config.yaml
qk_norm: true
attn_scale: 0.126
init: "orth"
beta2: 0.95
doc_mask: true
Each number is 200 + 40 x the weight over its row's rms, rounded and kept within 0 to 999. Layers, rows and columns count from 0. The size before them is the row's rms in percent of the matrix's.

# layer 3 MLP up, 1280x256, rms 0.0777, rows 258-283, columns 192-255
105,197,212,221,188,251,235,229,197,203,214,201,248,235,173,146,229,156,143,202,242,203,137,220,205,192,311,196,167,250,181,198,166,156,186,198,197,146,261,166,175,159,213,220,243,245,195,158,199,205,262,200,200,141,160,108,255,203,144,228,192,267,290,204,207
097,208,198,201,190,110,255,247,207,241,201,183,176,229,205,192,150,218,130,164,180,220,100,265,208,240,225,308,173,199,230,191,141,215,217,226,200,203,200,214,282,233,143,137,194,241,289,178,191,222,184,179,254,237,150,174,208,182,196,174,116,276,232,200,260
101,259,184,192,110,183,145,205,214,247,169,227,216,217,204,181,210,97,202,170,207,226,191,200,256,196,152,242,225,181,190,216,192,169,208,234,168,177,166,174,261,173,123,223,136,169,177,173,168,219,238,116,233,248,82,182,281,170,128,175,230,166,200,209,197
089,214,211,181,205,184,272,240,274,199,275,228,181,208,179,210,210,264,222,244,224,222,210,242,236,284,216,144,148,91,163,214,216,160,162,208,165,203,200,179,140,217,163,235,211,200,188,149,148,195,175,194,226,178,143,163,244,211,168,301,152,221,231,226,182
108,256,233,143,144,134,157,253,231,166,180,198,184,202,152,112,199,215,300,180,196,216,217,186,187,174,175,205,190,259,139,183,204,204,236,146,219,161,184,188,162,222,205,137,133,194,181,301,232,89,220,171,187,225,211,227,208,171,153,185,199,236,231,142,192
100,207,213,257,213,163,243,173,235,245,228,234,177,147,183,166,181,189,211,272,209,188,152,246,166,203,206,206,164,237,160,184,185,203,188,195,194,200,201,256,173,235,228,281,195,199,241,238,191,243,232,121,303,183,156,273,162,240,225,139,151,227,200,223,213
104,174,210,183,211,183,201,241,183,248,261,157,256,203,191,203,179,247,180,210,186,208,241,222,201,112,274,257,151,206,123,184,199,250,212,197,228,194,211,289,227,176,200,270,261,162,127,212,206,208,225,189,198,240,196,184,158,207,173,164,150,219,172,168,270
095,152,192,154,219,214,144,272,248,183,255,289,201,165,245,158,195,269,258,182,223,202,159,264,233,206,173,152,159,170,217,218,214,194,191,171,291,226,215,204,216,180,204,262,182,194,130,171,176,176,193,220,208,189,186,135,262,160,198,109,235,179,210,203,247
096,84,173,208,229,108,168,211,165,249,174,118,162,167,234,201,158,221,225,267,197,179,192,159,167,130,241,190,202,255,221,209,176,194,178,172,220,187,221,215,180,184,162,219,192,177,183,209,229,196,190,184,145,226,158,96,269,170,186,259,197,217,258,241,169
095,153,249,223,113,244,207,185,151,209,173,223,193,214,178,221,235,175,204,141,193,193,162,211,141,270,214,182,177,228,216,246,223,190,215,234,193,252,207,277,211,199,175,178,200,184,195,201,133,205,186,138,189,163,173,175,184,289,194,247,161,238,183,163,175
105,202,228,233,156,268,223,137,223,224,203,227,177,133,214,148,146,211,182,226,220,170,164,182,182,201,184,281,143,178,176,231,182,232,183,180,229,162,167,171,257,245,171,234,215,132,195,311,241,223,248,171,153,161,151,129,207,234,189,242,205,210,173,251,268
075,228,236,168,206,236,190,157,125,218,178,192,275,170,144,228,172,127,161,164,242,191,189,204,151,200,193,202,177,189,256,256,162,248,203,168,200,221,218,164,211,281,210,221,183,197,190,287,204,163,232,132,226,140,209,169,151,232,190,212,200,98,228,235,208
094,232,283,150,147,157,243,121,252,245,209,210,239,154,204,190,204,204,214,172,234,171,197,278,170,229,178,249,190,219,157,170,260,172,238,127,151,208,237,201,112,267,218,161,126,112,268,148,230,235,136,247,263,200,194,192,119,145,193,204,204,242,246,169,177
108,203,224,225,163,165,202,189,234,189,149,142,187,200,156,234,195,229,189,233,186,126,197,178,197,212,167,171,158,160,186,198,182,223,187,131,166,300,214,196,195,224,195,228,173,186,186,159,224,171,191,157,241,273,173,213,219,146,151,184,163,216,277,221,110
108,147,201,149,214,210,225,220,272,212,213,301,274,160,300,192,178,106,188,233,214,233,238,240,231,188,152,208,195,150,195,221,148,221,194,160,198,229,221,230,223,172,170,225,265,197,139,168,188,193,236,171,202,250,108,215,211,181,178,246,151,131,184,167,216
106,93,219,226,201,190,194,157,246,268,200,175,217,183,137,191,190,119,198,244,196,168,187,201,154,154,170,239,197,127,201,168,165,158,208,185,250,202,190,280,321,186,120,239,217,124,201,262,167,217,184,153,228,178,133,250,239,170,198,246,209,241,186,191,207
108,253,243,162,194,194,282,119,222,233,181,244,184,213,141,188,171,229,186,236,136,143,184,237,226,238,171,225,175,130,212,216,223,245,174,221,226,184,169,200,230,251,116,145,243,142,176,248,155,150,228,189,196,201,183,210,136,221,194,246,213,201,171,175,196
091,145,230,220,202,194,192,228,171,180,259,122,230,155,232,159,219,204,204,258,220,164,124,156,222,174,189,201,132,218,204,234,191,104,213,198,155,168,189,210,225,241,173,235,118,119,236,207,181,142,218,137,237,260,138,170,145,204,182,226,195,199,260,164,252
102,245,183,249,207,207,213,221,251,173,260,206,231,209,181,194,154,174,152,225,221,218,190,207,216,250,184,162,163,91,182,254,207,204,171,194,203,240,175,188,214,278,227,109,203,205,196,170,238,227,211,198,203,284,189,181,262,185,201,159,259,284,242,223,202
095,143,193,164,176,173,162,223,194,208,266,169,282,233,171,192,179,202,153,212,249,102,232,220,254,233,148,263,200,143,107,170,164,206,220,184,263,110,226,158,211,216,217,199,197,189,182,175,207,152,209,215,263,215,203,236,253,196,185,242,132,259,185,178,180
101,186,244,130,157,195,226,155,159,216,179,233,122,124,272,137,204,155,167,215,180,208,187,162,146,247,131,145,195,269,235,191,241,204,204,205,139,151,213,183,182,152,153,172,228,165,203,190,164,228,183,138,146,276,235,147,229,175,180,138,220,226,223,160,146
107,164,189,263,225,199,208,222,226,217,158,184,168,216,226,202,152,181,157,210,175,209,178,234,222,156,188,195,147,162,178,120,214,236,171,132,187,215,185,209,229,295,176,262,249,245,251,250,189,114,196,240,198,226,200,148,242,118,173,162,177,232,270,159,179
095,210,257,250,223,234,167,139,102,206,212,142,222,224,200,201,182,216,153,162,200,235,195,233,215,184,181,196,214,187,200,156,153,129,193,167,174,173,261,154,194,290,163,237,196,216,207,116,206,182,179,176,183,187,204,201,192,192,179,167,111,222,222,143,247
104,119,157,169,231,225,176,174,245,200,290,233,248,138,244,223,201,230,158,308,179,218,154,233,202,192,182,226,207,132,195,224,247,254,185,173,231,214,210,174,206,128,145,127,96,236,227,242,196,214,192,215,197,127,186,222,158,247,146,171,131,166,225,206,225
074,210,120,171,196,177,219,227,193,197,206,149,218,203,240,240,235,206,174,250,207,235,209,238,232,154,260,170,220,183,211,198,202,191,140,294,181,171,207,182,157,163,213,197,288,188,248,175,185,98,214,159,236,223,159,208,230,298,162,229,199,249,174,148,182
098,203,250,231,194,208,199,191,180,204,191,186,204,232,240,174,173,261,151,205,240,244,224,281,225,231,219,224,181,196,185,166,230,229,164,189,144,184,136,189,183,162,190,144,248,226,259,224,247,179,229,174,223,193,178,113,193,246,169,245,144,217,187,187,157
# layer 3 MLP down (transposed), 1280x256, rms 0.0725, rows 258-282, columns 192-255
108,209,214,202,181,260,217,175,220,258,230,295,311,208,266,228,197,201,198,215,177,196,196,190,140,184,207,143,228,174,223,171,133,153,219,258,219,141,217,150,148,192,163,170,213,239,200,135,138,206,237,141,287,110,262,128,165,155,153,195,186,223,235,165,187
098,188,185,228,196,138,159,175,193,276,162,213,242,198,210,244,183,206,133,263,223,195,238,144,202,238,194,221,147,249,220,159,126,211,164,281,198,256,257,240,155,189,155,188,183,209,215,196,188,241,208,133,258,194,162,164,222,139,134,211,189,162,292,219,152
104,161,200,123,181,231,139,237,262,190,204,188,153,98,191,215,247,206,194,176,234,165,218,197,242,239,220,154,199,236,246,153,193,234,146,246,224,267,221,175,166,187,240,200,199,190,171,229,138,187,186,210,182,185,319,212,183,155,161,159,189,228,161,267,229
095,206,213,206,170,166,162,199,109,250,168,134,216,182,184,122,225,235,242,176,205,251,259,200,155,188,203,247,218,212,171,193,208,228,232,221,246,243,194,185,210,244,195,143,222,202,198,220,171,194,202,241,219,266,244,195,198,268,182,159,222,261,185,233,189
104,248,236,224,253,230,111,197,218,203,232,170,189,232,210,150,226,231,212,257,224,227,205,214,200,228,227,202,127,295,122,175,191,212,185,255,151,240,151,220,239,195,188,211,139,230,216,176,188,234,239,264,192,121,224,296,203,143,196,165,192,171,210,163,192
102,209,117,212,190,218,183,181,231,184,171,124,138,200,236,270,250,193,172,181,171,271,196,189,193,223,246,260,204,192,190,187,156,236,180,175,241,135,237,193,97,162,202,205,158,200,192,144,187,164,170,179,178,100,206,180,236,173,161,240,166,174,153,141,226
108,169,214,233,186,164,215,237,260,234,246,274,150,220,285,178,160,237,153,183,214,151,208,249,215,211,246,163,159,167,134,275,219,208,142,203,238,106,255,177,134,188,213,273,253,126,184,187,164,284,201,213,207,247,155,257,153,168,236,213,149,157,258,210,215
094,207,233,184,196,253,167,273,165,264,220,138,235,163,251,138,234,229,120,218,198,203,237,196,212,152,219,199,240,205,237,214,166,226,257,189,166,176,231,223,166,182,190,283,239,174,193,161,134,219,237,175,200,186,194,205,207,199,165,116,256,156,222,212,217
096,185,198,172,216,179,289,275,264,179,209,211,193,247,209,257,233,175,158,286,236,214,230,187,133,217,181,211,208,158,218,200,167,227,205,171,266,193,224,178,171,202,187,181,205,221,218,137,202,212,282,215,210,225,238,199,207,151,144,166,198,150,156,174,127
097,230,184,216,154,224,203,166,173,255,179,234,129,175,218,218,118,213,223,228,219,204,185,238,172,220,109,214,217,156,205,213,206,278,205,164,173,275,211,161,254,255,259,121,151,215,203,208,202,224,149,237,115,185,197,163,265,153,170,159,222,196,214,187,241
103,240,226,182,172,153,135,235,162,245,196,193,244,151,124,239,176,170,208,198,246,124,201,218,260,160,189,250,249,145,184,249,272,226,213,223,183,255,274,181,205,204,216,259,268,180,213,169,228,297,192,251,196,151,276,135,278,187,172,229,228,151,258,198,295
081,235,166,284,194,237,200,206,215,193,189,107,172,222,193,188,141,181,243,244,191,187,241,142,153,184,166,266,251,190,185,242,176,215,175,140,220,179,243,241,152,222,238,189,271,153,212,213,227,218,197,219,241,165,254,197,254,215,216,261,202,286,219,158,213
091,200,180,171,183,113,276,173,222,210,141,161,208,214,179,142,245,229,140,175,236,202,200,216,68,213,223,237,209,159,195,202,203,156,209,221,222,221,182,228,257,274,262,154,215,228,156,207,197,147,212,236,216,202,238,217,215,205,369,192,174,206,182,192,234
109,206,220,182,144,153,202,176,191,170,150,164,207,190,209,257,222,182,221,144,242,212,225,258,198,188,204,289,177,207,181,229,235,196,174,202,181,189,232,86,181,143,137,175,225,186,196,113,162,225,164,205,225,164,241,236,208,187,173,220,159,150,196,206,110
110,136,194,217,175,122,202,290,166,227,224,227,222,218,244,243,165,183,184,175,221,230,252,233,163,158,103,167,216,238,240,175,186,177,220,253,198,187,190,229,230,185,256,164,143,245,241,164,277,152,196,169,149,194,260,109,216,191,154,145,241,213,171,118,184
104,181,110,184,207,164,199,182,236,198,155,172,168,191,285,160,243,212,273,238,249,198,182,163,253,186,174,208,179,203,203,209,213,213,183,168,226,261,242,181,203,185,276,268,141,204,209,267,264,191,294,259,207,228,100,217,158,238,197,197,243,202,177,220,173
105,167,202,159,173,235,238,116,234,251,205,213,129,198,223,164,203,248,176,258,167,285,148,224,209,226,295,267,200,136,223,154,245,175,157,137,217,237,226,223,181,188,249,252,198,182,188,198,247,207,168,259,217,187,188,198,210,253,120,206,200,178,170,221,223
093,186,234,199,222,154,207,144,166,185,160,147,172,188,257,200,183,249,190,236,186,265,204,227,218,166,171,174,248,203,181,187,216,188,248,169,138,201,233,209,207,156,218,221,252,276,229,256,181,153,254,201,216,226,246,168,220,251,201,153,202,203,169,219,262
103,228,202,226,181,222,230,171,180,258,228,193,199,143,218,144,226,213,158,178,185,182,216,159,247,225,172,229,258,157,130,142,127,145,193,275,197,221,228,163,235,234,183,212,238,187,207,186,151,193,212,261,282,201,222,192,185,210,213,109,236,152,134,231,239
098,162,232,151,226,164,196,170,238,153,148,153,153,254,134,225,201,159,166,157,251,228,179,183,228,246,201,216,177,210,134,164,240,213,202,203,169,135,192,196,189,208,245,184,178,178,232,249,189,213,155,269,174,146,232,234,223,136,175,218,198,267,182,182,176
100,211,166,203,176,115,187,200,155,236,252,227,177,203,215,138,171,201,272,176,141,201,210,159,189,200,213,172,227,207,210,284,187,186,146,162,141,210,261,190,192,212,236,205,168,204,204,274,178,203,198,169,207,279,209,246,193,166,132,177,188,237,196,156,244
111,86,242,198,134,210,141,161,214,150,193,150,231,107,260,216,202,264,257,193,231,175,214,159,215,155,183,205,169,230,155,161,175,212,250,239,89,219,209,219,175,223,160,201,183,176,220,214,186,225,173,174,258,182,207,254,171,200,133,234,193,176,193,168,279
099,245,197,209,176,218,247,247,206,189,217,209,165,210,263,226,162,180,121,136,173,93,245,195,176,234,192,249,293,262,174,208,252,234,209,131,186,157,157,219,228,195,153,201,107,141,275,162,279,239,207,162,210,182,134,279,147,235,230,207,302,114,199,157,222
102,217,218,177,207,236,118,185,229,272,239,188,250,267,122,196,244,170,127,245,225,190,176,224,233,222,298,166,223,199,192,205,201,240,255,189,178,242,188,205,191,160,196,164,179,226,215,218,166,156,197,180,233,192,215,225,211,204,166,176,155,191,209,212,195
085,206,192,178,225,190,281,175,253,190,179,283,174,169,150,362,148,204,197,167,219,142,182,216,0,219,190,246,196,268,239,196,191,185,230,171,215,216,238,257,224,217,215,145,239,144,233,224,229,240,256,195,192,168,264,217,246,196,212,225,207,148,186,158,216